Weights of a small transformer language model: 773M tokens.
Each number is 128 + 24 x the weight over its row's rms, rounded and kept within 0 to 255. Layers, rows and columns count from 0. The size above them is the row's rms in percent of the matrix's.

# layer 4 attention output (transposed), 512x512, rms 0.0289, rows 22-31, columns 128-191
size [ 98 109 102 111 100 111 100 110 104  99]
[[119 143 108  84 110 171  70 130 109 133 124 105 155 117 107 130 139 116 114 130 117 160 152 103 129 137 169 138 116 152 116 115 137 185 142 152 140  70 114 119 140 137 137 103 127 107 152 113 126 147 176 123 135 169  97 145 147  87 142 159 107 146 117  97]
 [136 108 149 132 112 170 122 151 115 140 147 122 148 140 131  90 160 142 110 115 103 153 168 146 119 179 173 142 142 176 154  98 151 169  67 155 138 159  82 165 154 141 169 127 132  97 132  89 172 118 142 123  80 143  98 113 140 117 194 148 138 168 120 129]
 [129 152 131 128 112 102 100 120 123 160 133 143 155 160 126 126 122 183 108 122 107 124 117 153 111 178 134 163  83 121 131 130 143 168 164 135 155 132 122 141 129 173 150 132 124 158 136 170 138 145 128 138 160 137 113 147  97 172 132 157 143 120 129 147]
 [106 145 166 141 126 135 153 143 118 154 147 140  89 115 128 143 136  96 136  78 103 145 106  91 111 144 152 119 141 130 114 105  72 109 149 134 162 126 113 167 199 119 170  97 124 134 101 150 133 131 111 136 118 161 102 117 111 122 100 125 126 104 150 124]
 [106 144 137  87 141 120  97 108 115 130 112 150 163 122 105 118 156 114 103 147 146 118 136 146 145 145  98 140  78 150 145 135 129 162 114 120 114 135 114 131  81 105 167 140 141  95 128 115 131 136 132 144 151 143 126 125 148 152 116 128 162  73 110 136]
 [ 80 114  87  73 160 123 106 148  92 147 126 135 123  95 133 111 102  99 134 130 100 127 102 125 152 144 122 129  97  99 124 109 115 143 112 128 106  98 170 123 164 123 137 135 104 156 136 162 126 142 115 139 158 111  95 131 108  67 153  94 149 128 126  93]
 [135 135 156 169  90 122 158 125 157 113 180 122 124 149 137 105  77 116 110 155 167 139 133 125 141 100 110 174 142  90  96 168 136 145 136 108 131 141  84 160 121 136 134 116 132 108 108 127 140 119 140 136 128 140 155  79 126 130 130 115 112  88 112 168]
 [109 137 133 127 148 158 103 178 121 133 151 150 116 169 134 126 124 116 118 144 141  96 168 159 101 140 116 121 137 159 148  99 141 121 104  90 142 117 110 144 128 114 157 134 158 151 146 133 123 129 126 145 112 129 133 103 135  97 160 136 145  90 141 121]
 [158 130 137 131 135 148 136  99 150  82 107 114 119 102 157 110 121 161 135 112 146  98 118 112 144 115 130  93 153 121 132 143 129 162 179 105  92 141 115 116 149 157  83 142 127 166 118 102 112 119 134 120 144 147 114 174 156 143  80 150 144 151 111 154]
 [ 78 155 126 154 127 167 142  94  97 112 130 133 122  91 137 123  77 155 109 122  93  98 130 186 121 138 138 148 122 156 120 167 142 134 135 144 116 147 112 106 170 130 101 101 181 173 132 158 113 137 138 116 120 131  75 156 128 102 144 181  88 134 107 154]]
# layer 4 attention value, 512x512, rms 0.0233, rows 23-31, columns 128-191
size [105 100 114 103 114 104 106 105 104]
[[168 129 130 112 174 114 126  94 106  85 141 109 128 105 155 137  91 137 110  98 123  81 110 111 107  81 121 111 115 105 123 141 104 135 121  98 144 101 174 115 144  97  88 168 152 130 120 155  86 143  74 140 158 145 122  93  89 147  92 109 142 114 122 156]
 [100 132 109 120 118 120 128 197 147 146 124 138 142 121 145 158 135 132 150 155 121 152 138 114 129 135 100 140 184 148 151 160 133 103  93 113  97 119 134 132  99  72 108 125 151 121 126 110 142 155 122 110  90 150 160 149 154 121 112 108 102 134 139 163]
 [131 127 138  89 154 175  99  75 132  90 144 193 122 168 155  94 132 177 111 148 121 118 132 114  94  62 103 114 161 150  74 142 146 115 137 104 109  99 128 103 157  89 111  89 160 127 159  84  99 110 122 104 129 114 129 139 132 106 128 180 132 123 145 113]
 [ 97 125 140 132 115 139 163 141 135 142 138 109  80 117 119 155 111 115 150 110 108 124 126  98 125 120 157 149 206 107 129 130 113 105 136 128 156 180 177 135 119 164  96 100 121 161 137 140 115 119 114 131 119 131 169  98 126 139  95 144 107 144 163 130]
 [173 112 177 134 144 117 112 158 143 114 187 112 148 124 141 180 153  93 112  91 162 111 157 129 127 170 114 145 136 126 147 124 112 135 123 139 114 132 151 159  94 146 123 131 185  96 120 107 139 124 123 154 166 139 128 154 128 109 125 123 163  93 141 129]
 [133 150 157 122 144 147 151  95 102  88 134 145 110 126 106 149 139 156  91 110 122 142 164 106 145 175 140  88 174  92 143 121 111 170  90 104 112 171 150 134 124 109 147 127 112 106 147 120 150 101 148 105 110 135 163 134  95 136 109 122 121 128 137 117]
 [ 90 100 117 117 123 116 154 105 140 113 167  96 130 100 142 140 127 124 139  97 140 169  87 123 121 106 105 138 160 104 198 146 127 125  96 157  97 129 122 147 124 101 127 109 134 112 123 130 115 130  95 155 142 161 163 106  96 102 150 152 109 113 113 147]
 [ 75  93 120 178 153 109 165 153 133 164 132 149 117 111  93 113 146 134 110 145 136 137 116 104 117 121 127 148 111 191  95 117 117 101 133 131 124 120  78 100 139 109 146 107  77 119 101 143 139 139 121 135 111 119 122 145 142 110 107 133  97 118 153 113]
 [118 104 149  95  96 146 104 154 141 116 104 148 100 143 144 148 167 128 190 160 152 120 153 127 165 128 130 129 119  86 127 125 149 160 115  90 111  95 158 121 112 176 134  97  90 170 137 121 128 146 146 120 122 113 112 150 115 185 195 106 158 130  93 133]]
# layer 4 attention query, 512x512, rms 0.0233, rows 32-46, columns 128-191
size [ 99 103 106 109 101 102  98 100 100 106 103 100  96  93  97]
[[151 146 127 134 118 125 144 122 113 125 159  94  84 120 134 163 160  90 110 128  95 109 136 164 126 110  92 150 105 128  96 121 142 135 120  91  64 104 164 129 133 153 115 112 109 140 119 111 105 112 122 137 125 126 140 115  75 128 118 150 115 122 157 162]
 [118 148 131 128 148 138  94 130 115 109 156 129  78  97 125 138 156 186 170 111 127 144 128 130 105 115 126  72 134 142 119 110 119 105 153 121 133 137  76 106 147 113 130 139 134 159 126 114 134  99 125 113 125 128 118 155 152 132 124 147 141 158  98 106]
 [168 121 149 163  95 157 102 112 141 143 156 139 145 123 110 145 102 113 151 165 186 115 121 107 115 124  91  98 112 117 106  88 128 119  96 151 147 130 120 139 128  90 166 136 147  94 152 120 135 111  99 123 150 105  92 132  96 146 146 145 100 144 166 150]
 [137 114 109 129 127 103 140 174 111 140 111 155 146 151 130 171 122  88 164 132 103 141 148 112 132  97 185  72 161 103 134 121 109 108 136 139 129 117 166 104 143 101 135 143 139 119 165 115 160 163 141  81  90 151 116 126 116 127  87  98 121 136 101  48]
 [128 166 127 109 100 159 133 144 110 104 125 138 118 103 155 107 127 123 130 166 145 133 136 109  79 171 175 117 136  89 106 147 114 113 130 114 140 176 182  95 113 115  74  99 114 124  93 163 134 126 103 143 166 108 100 151 165 153  85 157 164 149 107 118]
 [136 125 142 144 119 145 119 148 132 135  48 114 131 121 140  98 113 132 135  98  96 120 107 202 143 148  97 110 136 106 172 166 150 128 129 136  98 101 130 138 128 140 154 134  94 152 119 127 124 124 113 116 154 108 103 112  77 163  69 165  86 124 125 129]
 [122 122 120 133 146 124 122 161 133 121 125  95 165  95 104 140 164 166 146 153 119 127 108 155 103 160 158 144  72  70 137  81 152  84  87 122 119  72 105 138 136 112  90 126 125  81 141 189 131 155 149 184 117 141 141 135 129 133 100 184 131 136 122 115]
 [160  60 121 152  81 109 147 152 136 125 110  96 113 127 133 176 122 184 140 158 106 137 139 137 162 115 124 135 136 115  97  86 119 145 153 145 130 145 177 126 127 149 112 149 140 136 107 136 115 123 151 162 127 140 124 126 130  96 153 129  75 121 140 107]
 [139 114 111 141  80 119 122 121 125 140 134 158  95 139 143 137 127 152 164 146 169 141 112 139 136 145 142 137  89 118 148 118 144 157 142  70 106 110  98 116 108 155 123 136 117 144 176 122 134  83 136 165 150 157 143 180 109  94 122  93  90  75 166 143]
 [158 113  96 166 118 135 143 134  90 102 112  71 107 152 135 102 131 155 163 158 159 129 116 128  99 154 137 134 171 119 133 143  92 155 138 120 128 154 148 113 129 115  99 146 170 133 142 123 125 115 153 110 139 110 119 118 135 122 145  88 156 150 166  98]
 [135 112 115 127 113 115  90  86 103 106 124 112 137 141 138 145  91 197 111 131 112 123 119 138 121 128 107 154 121  87 152 170  97 120  74  92  94 125 148 112 140 141 158  92 137 178 128 139 107 130 177 155 154 129 123 105  96 137 107 126  94 119 153 122]
 [102 186  73 161 142 114 152 135 177 119 132 111  99 105 127 149 124 173 108  76 163  99 135 146 157 113 169 113 127 122 151 142  88 132 150 149 117 140  86  96 105 129 102 129 133 141 131 151 124 119 118  82 108 155 100 123 109 117 163 146 143  71 141 140]
 [ 93 116 127 135 122  96 125 156 127 135  91 162 129 118 125 137 120 147  95 161 101 149 153 156 130 134 125 119  94 118 228 147 110 155 132  80 137 128 131 154 156 184 142 120  98 163 102 121 119 106 165 181 163  86 108 124 153 125 123 171 127 158 103  84]
 [ 93 133 110 107 152 130 164 149 107  99 108 124 117 107  56 103 142 127 147 108 122 121 149 123 128 171 105 154 145 115 104 132 141 181 126 112 144 129 124 121 144 148 143  84 141 129 137 113 150 121 132 124 137 118 123 136 156 111 133 201 132 106 140 117]
 [102 135 113 118 135 120 135 105  92 101 168 175 131 156 142 105 127 105 151 112  80 132 155 149 124 155 160 120 153 126 135 147 124  93 106 112 151 141 142 118 131  96 111 129 148 111 129 148 121 163 124 129 139 154 116 136 114 166 149 133 188 140 112  95]]
# layer 4 attention key, 512x512, rms 0.0233, rows 32-46, columns 128-191
size [ 99  96 105 105  99  95  97  95  95 107  96  98  92  98 101]
[[146 142 173 141 114 132 114 102 120 131 138 138 113 127 138 153 120  84  79 129 120 151 129 127 120 129 114 180 113 117 123 107 112 144  73 126 141 102 130 125 130 179 150  94 133 117 139 142  85  53 143 136 166 186 133 116  94 157 110  74  90  89 121  95]
 [130 113 118 145 126  98  92 138 104 151 110 124 147 175 147 117 129 133 122 145 133  95 132 108 143 113 168 118 172 123 126 168 138  88  96 150 154 119 128 137 157 127 116 148 128 120 128  97 125 133 153 114 104 184 150 150 107 107 116 139 134 164 143  91]
 [105 170 122 110 131 124 117 133 102 124 127 146  92 139 113 117 142 117 119 119 149 172 134  91 119 145 165 130 143 107 103 129  71 116 150 130 172 121 145  95 134 136 114 150 127  94  84 129 124 120  97 157 105 146 113 138  89 111  97  63 108 169 131  98]
 [101 138 179 137 153 116 140 132 144 105 135 126 107 128  71 110 126 113 145  85 141 133 149 124 113 120 137  86 150 150 137 141 137  77 110 149 166  91 128 126  87 122 131 132  82 160 123  85 119 133 126  98 130 146 165 105 136 128 106  87 169 138 122  90]
 [109  99  94 124 178  82 111 188 130 139 150 151 140 167 104 115 116 146 143 150 129 142 116 139 140 116 113 144 101 152 142  89  96 172  83  84 139 178 178 121 106 150 143 119 123 128 118 119 118 125 129 148 138 111 110 146 127 140 159 135 138 141  58 159]
 [119 155 124  69 132 104 150 146 137 177  76 110 115 109 102 156 142 168 165 143 151 129 132  90 161 116 157 142 110 128  69 140 104 182 104 153 147  82 131 154 127 140 131 106 119 120 157 114 145 142 154 135 122 118  97 147 100  91  72 165 110 165  62 132]
 [148 123 108  90 137 108 124 110 133 127 123 136 132 123 135 152 117  92 134 117  90 110 102 142 138 134 143 122  88 134 199 171 102 130 123 127 164  87 174 177 147 157 146 145 143  96 130 122  94 129 170 201  93 123 118 120 110 174 121 130 139 108  96  81]
 [129 115 134 127 100 134 148 126 110 123 138  95  96 117 151 103 109 147  88 167 112 139 140 153 126 109  91 145 103  97 178 148 125 165 109 117 141 123  99 108 111 128 108 122 123 147  86 130 148 137 124 142 142 129 140 112 144 116  77 146 144 172 100 154]
 [155 120 161 118 143 124 123 100 146 165 111 120 141 101 116 128 137 135 102 139 105 154  78 124 136 175 149 153 115 118 138 101  90 167  89 112 110 180 106 138 150 131  94 118 136 158 147 124 113 153  90  87 127 138  75 114 117 111 141 140 152 122 158 162]
 [161 134 103 128 132 175  77 121 122 148 101 116 141 141  67 134 114 152 111 114 104 146 125 131 126 137 158 149 137  96  91 120 106 139 114 134 123  76 158 141 147 147 115 127 134 146 117 129 132  97 169 135 100 138 125 152 142 169 137  84 115  89 122 148]
 [134 147 140 134 106 152 113 108 100 106 128 114 135 158 135 142  66 130 104 154 153  95 144 104 164 123  97 115 120  85 144 116 113 113  99 158 135 104  55 136 126 121 126 137 138 144 155  83 153 146  72 136 161 123 160 110 116 116 134 109 105 157 134 117]
 [130 179  93 105 154 161 142 164 162  92 134  95 124 112  75 149 135 145 136 138 156  76 116 133 139 178 114 102 117 122 148 143 138 145 145  87 115 129 143 116 115 128 125 146 121 147 164  99  96  98 127 118 138  95 124  96  93 117 136 123 159  72 157 160]
 [125 102 117 175 138  97 163 112 104 104 114 104  96 127 134 104 195 145 144 124  63 177 127 124 150 129 111 143 127 133  80 141 151 124 147 165 113  99 136 134 128 178  95 122  53 113 106 159 164 111 107 146 120 140 136 110  99 134 104 124 122 154 138 117]
 [113 156 122 125 159 116  96 114 134 102 123 143 118 150 139 126 141 162 113 146 141 125 127 120 105 105 130  99 107 172 149 165 102 168 123 124 106 128  85 145 129 137  96 138  95 114 106 111 191 129 151 144 114 145 123  76 160 119 152 128 159 117 131 131]
 [129 126 202 121 166  97 124 122 126 141 108 150 128  84 124  73 152 113 153 112 153 110 156 147 123 124 140 121 136 175 102 115 147 145 158 133 122 119 149 139 141 160  97 125 116 153 108 134 122 124 141 122  93 130 117 139 171 123 152  87  91 176 101 151]]